{
  "vocab_size": 2239,
  "norm_place": "pre",
  "init_std_up": 0.0376,
  "beta2": 0.98,
  "weight_decay": 0.21,
  "schedule": "wsd",
  "doc_mask": true,
  "train_tokens": 243200000
}
Each number is 128 + 24 x the weight over its row's rms, rounded and kept within 0 to 255. Layers, rows and columns count from 0. Numbers have three digits each. The size before them is the row's rms in percent of the matrix's.

# layer 9 MLP down, 160x960, rms 0.0776, rows 0-131, columns 192-239
096:171161131162148178093092122143162119136132116136146115177147140137079116121116147136075128116082146152166125106165085123166119145161122154135083
109:187157121117102087115135125123133105114095123109174097102123159157145116157130102140152173074139124127135100129146102153111147135089101180144158
096:132098127145125080113096084144094133135072105151124093119132114187113123135136174144133127161116130118129154086120141120127145100135118145162136
097:140136164108075163166143127104095142170156140125161133113143090159076082122121181087110138065097093122156160089103102124144133178145101127162118
099:118108130127120080122165132137158129109116135090134090108103175108146111134119184159166110115154119129132116116099098121138153091114113095134129
103:111091098142136121125122118150116136105102159147131151167146209128127101095140144174173146061118116112101093097121153120093144133156149164151086
099:120170104127155156151137155127141132154166126149148169147158152126136114100122116080117104121089145119164165132136123144188157165113102108161096
098:131100141106091125108092117108110181119121099158141076159133136115166099164135147113130156124159135156114152076087118109124088104103077129148096
100:103152137100090098129144137106117137098086132108126143146148088136152125133127133132128119153115144140151128161132120156140118092109141197133159
101:106148106107110112116136138140155142161129097133117124112119131087141139117140114122085113145129105149138110175106124127179095137124100127151105
096:130138117111091138148138145138140131157134127153120136121138100148180084147116113115115137131136123108113094133159115149154152085117101158146143
102:087124129100109146089176131118120091139096120123123102086118110132100103125053142126114108112117176094110115156142112178085103134093122092085159
098:106160107120116104134154117143095117125118100117122130122107120155135113165175085074110149127123091140128077116113111119161121152079134107119115
096:148142128115159080111112120096139112143137143079140133116134096123115141121100120103105112161150176079123150163147138115080111107094138118133155
103:143143110134123149123145112119137137121128101166093113136126138124108150125136098131096119110138133119147173130140124146156149146126118109148132
103:104149088148123098146148143127140129106068122149103151100104139130128070161149101090104111133090081149119139152100096121141111131109138137134113
099:091179121129089136103154115131140145131138147154132099142136106123128110185154150137127130172122147128153123160160118104087127163106116137176131
095:134206117120088180155162123170154136125116151100143129157153169130154054140155123158107124134101138167122161116111128124187127151150106159105114
090:108116177114124161130126154100134144136137140137162135159158132138152129137107133123112136122141123127092087087106153121159130120159087169138145
099:147104117115156099143103113130125154169210129166110172137154121142105124113096114125122156168122155104086122110141089155169157139113130110115113
099:131113128125124122119069138071125125132110082151113115140139105115131153114173111145098091112131099063159114162060129155143099099099127107106097
105:182116112162126179122146153147133139141160098130157158162115175107132161098132134099131136085120141168128079141130135132120124125143086163157143
097:165175123173100121154151109138133103135134155089127112140139150133070153144147121100144101152130119151117098133147145068120086106121128130157079
098:168128123106148169143145128113123117162112137129152102094141189154104133140119129142085120115118120128152201139162153136135142111124098106123104
100:154109121087160078133177111130139131130119136149126152088119110142111139107114135126137127112124157141130159109172120088091101122116127131114092
101:103130085111150103133126114151118128097138144086145082156125149142166065160093082124120114141141121168112125111173134104127134136148174121166148
100:112102133180108120117104148132123174115107151162120111132124142111075113150150114076099156144146142154121161141137090099170140155120123114153141
096:132106152128103113089135156150151079095131149135093116102152142175141156115130078118173171128164124101115116102147140119128180122147123180143151
102:139179132105165134143160147119103145149119092177126158110138146094094132109070132123123110095109112133123085121127116182154132142155129105160158
101:134142105158102159122125099133120137096154114133127131087116128114070174117083115140140136090124182102110127108115092158147103134129138120093149
101:125134110153159094143122137121118121147126126185163131086104114143116112155155122133130126109134159123131104119156139114143125149160055177183137
107:102117117128122138114182129076166118189121119161110147136123107155133145144118105128201092130153173103121117113123148153113123109156133109075118
096:180126124112092125155182122165121137145162121131108115111097113110121110166161178097152130150136155156157140108128150139127154166122092138155132
092:130109113104117146111127161119123160111136125153151157156123160136154112147127113142173126138157173107105155144124147098125127099127132133131150
102:102099133147142131128094102108151129132097151119130122116142185166140135151169159134106131154094124200122115096142140094150187146132061112168090
097:118136127170120117114116129123164139155174136159132131103136122139138135158138115115166117143125168149119116117116120100140123154129105112178152
102:139210167094128100126121111098164088134100146136092137104115118127140117132133082127161133107183101084098114143161093167107120184119097182128166
102:131118139094139134111162089130094136105181145137092118133101136130137132088121109151118169134163160089091148099109146120117142124118126169139110
102:187103178151148115108153141128146082168108186139139139141137116154115154131126111128126115124137138109125150127097130090174106158140141105105135
097:148112113122134069103181110104113082143161129099165173113150133093127139165087136129124109159122118175143105136073094144152103152153132117133125
104:101098147131175107126176153123116148131079115138119137144132167125161095125138163141117135091092092135124129109082138100087162123143129125132112
098:122093137139127102146102091119100160127162077130096115158105141133139098140155137099116105132138125107122108119138069120117185130148106128154074
105:159132096202122126112133099131152128131131095121098162122144171128156166119120173132115107137119154133138135115094094125141141184100130104097144
092:143103132127122110125094154111061131114133131121149160135146151163132143196149132120103183118149161117067139163147139192144141158115098127116143
104:122125081111127094084157096112182157133105112115159179085118156129146114108127115126108129131101130101154146133137156113131097156095110177107127
101:122149102154116134113178091118137138128181137119132106118108158128146160112132176089146155141129185086152126150133152126114094135153095156098131
092:151121154144143101136117164136133122180095117155100130155118131154109119133093133113144132180136145096129119083103175161138109142129116116160142
100:141088132164151127103109090100148103102140147107136135178126194084115121161148139117137091122129098118100158072117123137115106115153094103088177
099:177129132130136104111152131109130116177111085109131120127166114107139113135163136131128105068115157114134135119133089146106150148127092174135129
097:143120064153165106137117093168118135164099110127130097106120119121094097114151149136124137167144114136147128153097149088115085087108107147150106
105:145123134109131154131178127152108162125111120118142153162164147126119122151100169176183145135126110162109138145154135108130122146132142161125138
096:113103127124080119118131119130108084137133121146111150139114148079134107107113148155170158138127152141115140141135105130144167131130124086101079
099:134133113106076136128131127114138081143117128146115093135139109124137132126137138102115173136127167085106074124100135103146135127094110094138113
096:173146164121119202132137160149155127138107127137131124091128091182120132094141167114124100141142128088163119147115139146140141167124159099109106
097:117087122127151109142130181132158119086123109157184147112101112170147115142126088083148143132147077135130058105080192113128122105123166153129117
103:151125150117136126150121130126128112125148162144120124160163132124167126065059137158117142155120153131140115160158120123204114150135107158093129
102:127120127141111082073139126114143138127141130142140067111105118126092145118115140110101165132155151126095104117169143117133173113124134131110158
104:127096110144101149086123143080123138115118146107158122116109146119146099163123140154118142134128116146139123101134106154128110145144188114114103
100:131101153175134139132136145131117101103096145149096081105147138102119109143145130127170114119140119096147173074117128137127110029123126137136134
102:125142108139122104144154138159106112096113171119110101114105103193138139096111120153144150157149111143107130104123172118144152115160122077128113
107:107160127122108128165161187125125083106127106119071137157114137088127162131126155095094138147121111144076169116120118124146153173110162110084083
105:153120144135132181138150142136168122152130095129151136131150110145126097121108149160107088155134144144152129137140120192135143142138138118105143
097:113118126144190140151131120120140121116121138120128121116150122097143129133130154112114146146139093083176127092113142131180115143122161132105158
102:120104179145159096077144137144106159084158151172105112116123157113147140094134113100161103096142177105078123144107133155116137105135141129110186
101:146151157139134114131162099081171126135132090139112147103117157096135156150169139143094138129151130109193135117145164104112156133091140114113131
101:082135149177141110108118126105148130126147085157134109119112122158134120119070103097155142118109144148106150139133136166090144127111121101138156
096:122164123113100132126138121100138131140109128141177086106155108175131129130120148176141129100118121117111109134098118128098132166119144145130142
099:177141120101145172142115123165103092113179096088119087103125151120119108059056128107129184168148122158128142143086167155118116101130111144089124
097:148128109141119105142141134114116133172141134126115116124148133109108142176141097116111167107103133085117130097130135089125094166140192114138101
103:106125089137125141119148147181152119110071097127116153166133133138141112141127116135115111135142087145139145093153139115168158100121157120094160
101:112099168117130165107131080101128150082112125145140124136142124128150078121140129081153118129156127125095135141133120140099147147132126165155144
100:113102116153115128130129142118096081112132115084171069123146150157107157164130131145129141104109091108117117076190095153112122127114092116123089
098:105125148131109159133144096135123119099110126162171153146123075146138137159106159120139152091152136118130088126128099140127114120142120163142146
100:154154120113089075093092160113116159118110155166093099153127101158147108124124120082131157111149106143127128129122116131113134141148169129131128
099:130154113128140163155132135143106171150128114167139169135195119134106120119111153133124108096112111126113137146119097132167156132124094117161121
094:159195135100147149075128098157143124112075096143129112141154141096120174153169126175099129101131113166146160120102129127140101137141125189132145
101:120088081109132132126164119143101139111131097128108152135114116133152172146123124106175118096106125103128117104137108136116095112113151120127083
100:143127138125139094122104096111178149163109141153110086150114134076090167128115156142120106163076138166142115148165132119108100164135134120168168
099:125101145101116112142164107102166142153181112121150128152168082133127134136144148125180130155156157125163132132147122118141135164125123132112134
094:124060131152111092113092114110112103124138107136116076129141179105135125133166084134125093140148149174161122085122096124096111152118116115132121
099:133151139116109148105076126129131157141155127136154140128108084127069139128071153095129133106143133105121130140134133094147167089171164131167141
100:112108094079133110119145146121177097125123155169153148134150147157111119149130141105139066124128078099118146157167126134100115079140112130115128
105:153154122119108129134134137123128169126155142137150103158154113160113155124107160137092167144149123165112108124139100117124112096151182088160112
100:144142152097124106171139153144161157135105133164108140120096126179103109159127104121166101132169096167086106122064150166122110136101068165109184
102:137126110118127077091144140149125088141139112122100171145153131134123152115134122176177172105155121098129134115111110132107145075105068143112141
097:159123076104139106108093135137124118138157114113088149126106130138146131126119123097100167180121113116105128169120126133151118144111128101126131
096:157131168083124146091140112121147167148111109138128109141143114130131181128138162134144152112128152085141188121123144131164161140126187105112138
099:157095129133143116149184188096132116152147072073113096143139129165154136120095161118108185114128162150139087068156142162177128203140166111111153
095:116122140093135103081122162126132133130136103123168118135117122124166108133082142122137098100149110116108108174128119119129117161119172127151087
101:100130087175113106106153147165112162133095120082150063160131136136087119175174143134150098131137105131108169130138111104135121120115098146098119
097:119126173167104119148069123074114128129139156116135157159178168119165136145134088135118065122147168131152093106124111145129119152124093136141133
102:082125162141120135161101145102114075118164142103159100172137087117115116115174129095127114134133129147112130117133113098131142087109113144158163
098:153151115125100089165122138130137123128125089130132150093172121146127139139155114151142158109169145139176144140137095119125152087141147123103138
094:093106100096172142146135123150133142122105090123143146135163081129132096118130106141156174152125098142118155133173147158124151107152142164130169
095:123145098166094149109124117125119113156160112102073127135159104149137132134124091103110167158157132106108149147109155129111100122114083112148125
099:137121124123146107111084151166120111109086118095121126068087109140134084121097132142128159112118132093123149117138134119150108120135126137131124
102:127113141110126129122095100103054111096134104162122114105109132187122120112140125124113097134109129131168125132089127102126127084144096147150102
105:170126100141131152112123083107098109139083165110140151123113072146138142128127134138115119156118103110160138114142138108124102179150116100148107
097:118161085148126064133171174151108123104117106132145135123120116108128125162148107127108095153158137135127102158120158154111089155158104172163143
101:100127115127119081135135164143145110096112154138136164143118086125124176117133101131148126108174159133099159139096164117073110125165138148107117
096:095170122120161133168130126123133106149144135097143157141113161148132175121167119113115107154169136149127132110119149155139166148142099161134126
106:143113112083164097171142164143108135131151089129132147163167127130138126091116133137142135113137126128144099119137144150120144135141140168129150
098:107140182110142101141135121141115138114137111153139164167112125055142098080152120142175115132157102146126132141113141148171168128086143176054131
098:133107171133152193115151115157148143161159103136188163135126137198142139104135154131120148127107126136121082126095125102128147161125149135123126
101:159130108095120100127152123152158149104119152139127156189125126136133119122134123154164149133139139143122098127086137122101137166147111154192130
105:135140112108101127125083077112144133127131143114116148138145106132110154121172107094123114114166072118094111129161141130095071146103125105132162
103:098121114124160150075146106156118158166097146188163132147108131141162113139117179075123138107136109122134123139146089158149148154132135172135126
093:095153141102094141141115095145131144113150116096111116108145134123129133098130155126132170123111126172129134143158129134162112122129088129149168
097:158148131107141127120166125136171102104184122089094145087132135133118104117140109152139152111140147117094158173144125089117099154146092150130133
103:161130135137148086109143158094146183136166118092137195106096071161129146151098099085133088150105136156139155093155127123199082085110153133112176
100:147137119099086127107164137075112134151161121128123157133158112077143112147144140100131117172110142121132142174106137090093138133135139176125158
097:127121072124113148151092133153146115132130119150116095128099129111116173125131138116139049152110123123140113110124132110105097136098110134131125
103:101112134122124122084121141120158129108121103096055139139104107105143128151165130136145084173108139142137114133090124118091113139127104146153162
099:132109136121156088144061116125133166093142125155166140108098149121130069135120095103143129128089069098137129105093104142109139112138110116161154
102:122133097142127130139143116118154152108126147119140116131115115137120133088128098128133122152113127079147154172149117157109112172155105117133161
105:123121112149142128135115149152115121108151135142119123129128102113159171190146157173124117145121117149163168161153139093117088139149142118113091
102:120173122143130084138139109124147188113128092121157113134150043156135142175172127159112073133140122132142134128128113134128120124171085140172108
103:120108154085122113144149139100107134104050101135107107136122139154124102146126071155142098152134110097097152158130113098121083105117105154134097
098:104130105150101099151131190110139161160132136088102154132157105093106106139122121134177110133124133188181124141124126112131162157118113158123156
095:118097131148093121114148145151107151148140138143060141141147151140138164118171158129132088148151161162136159145139129131175146094120178159098190
094:123110167097128145169180146090136135141138143143156172111127134166166148133106154109160148139140130113087093094130139113107114071156129170146123
100:127109146129107092121139122112079121080141119124172107178119173169107138138122115139155149079120094113121114092147096130156154116157130080109104
132:111102108113128139083132078156075157121067114092114167173117140105118159117151127104121139107125122147125138156164157105123139141115120165100150
101:141137121150155108152134114117135134139102118113105087131138117149145115152154155166131112156141140133146156080145128149097104167118083119112069
101:137130139160106067113157137135104135115126154142168132124148120140100175172134152098132116108099104129148134067134116100146122136156120138121111
098:136167086121118149133112106147128137121135108151127159137151130148171133155138112122116148084156126117141094151117121113123110142130138152124087
099:109174148112125116111110154132133127183109096149097136082147138148123097105127066117093159130110111146120158129181133149136153120160122111168155
106:143136123119153111131151142197148140178103136102120159138133122090129121124148142153140130156129115118114087138130149132134136129093122126142136
097:138143133118093106157133118081130138146146116092136155104124070124116134102141133117084115112117147170124150141097128136111138136068125171118125
101:171161111125126099130134145123105119170128121120137131176124172100120110115093118113147162120116147122164094120156099188160129110124122150131092
099:134133133116134148065091143134165120154147091168113103151146090108128111162130145062134110122115115123167196155172135141117129087132096133143160
097:140177179133135092153095124128119170089143125116111165158117151116134113118154087109107140125116075132156156149108093141117100107137130165141144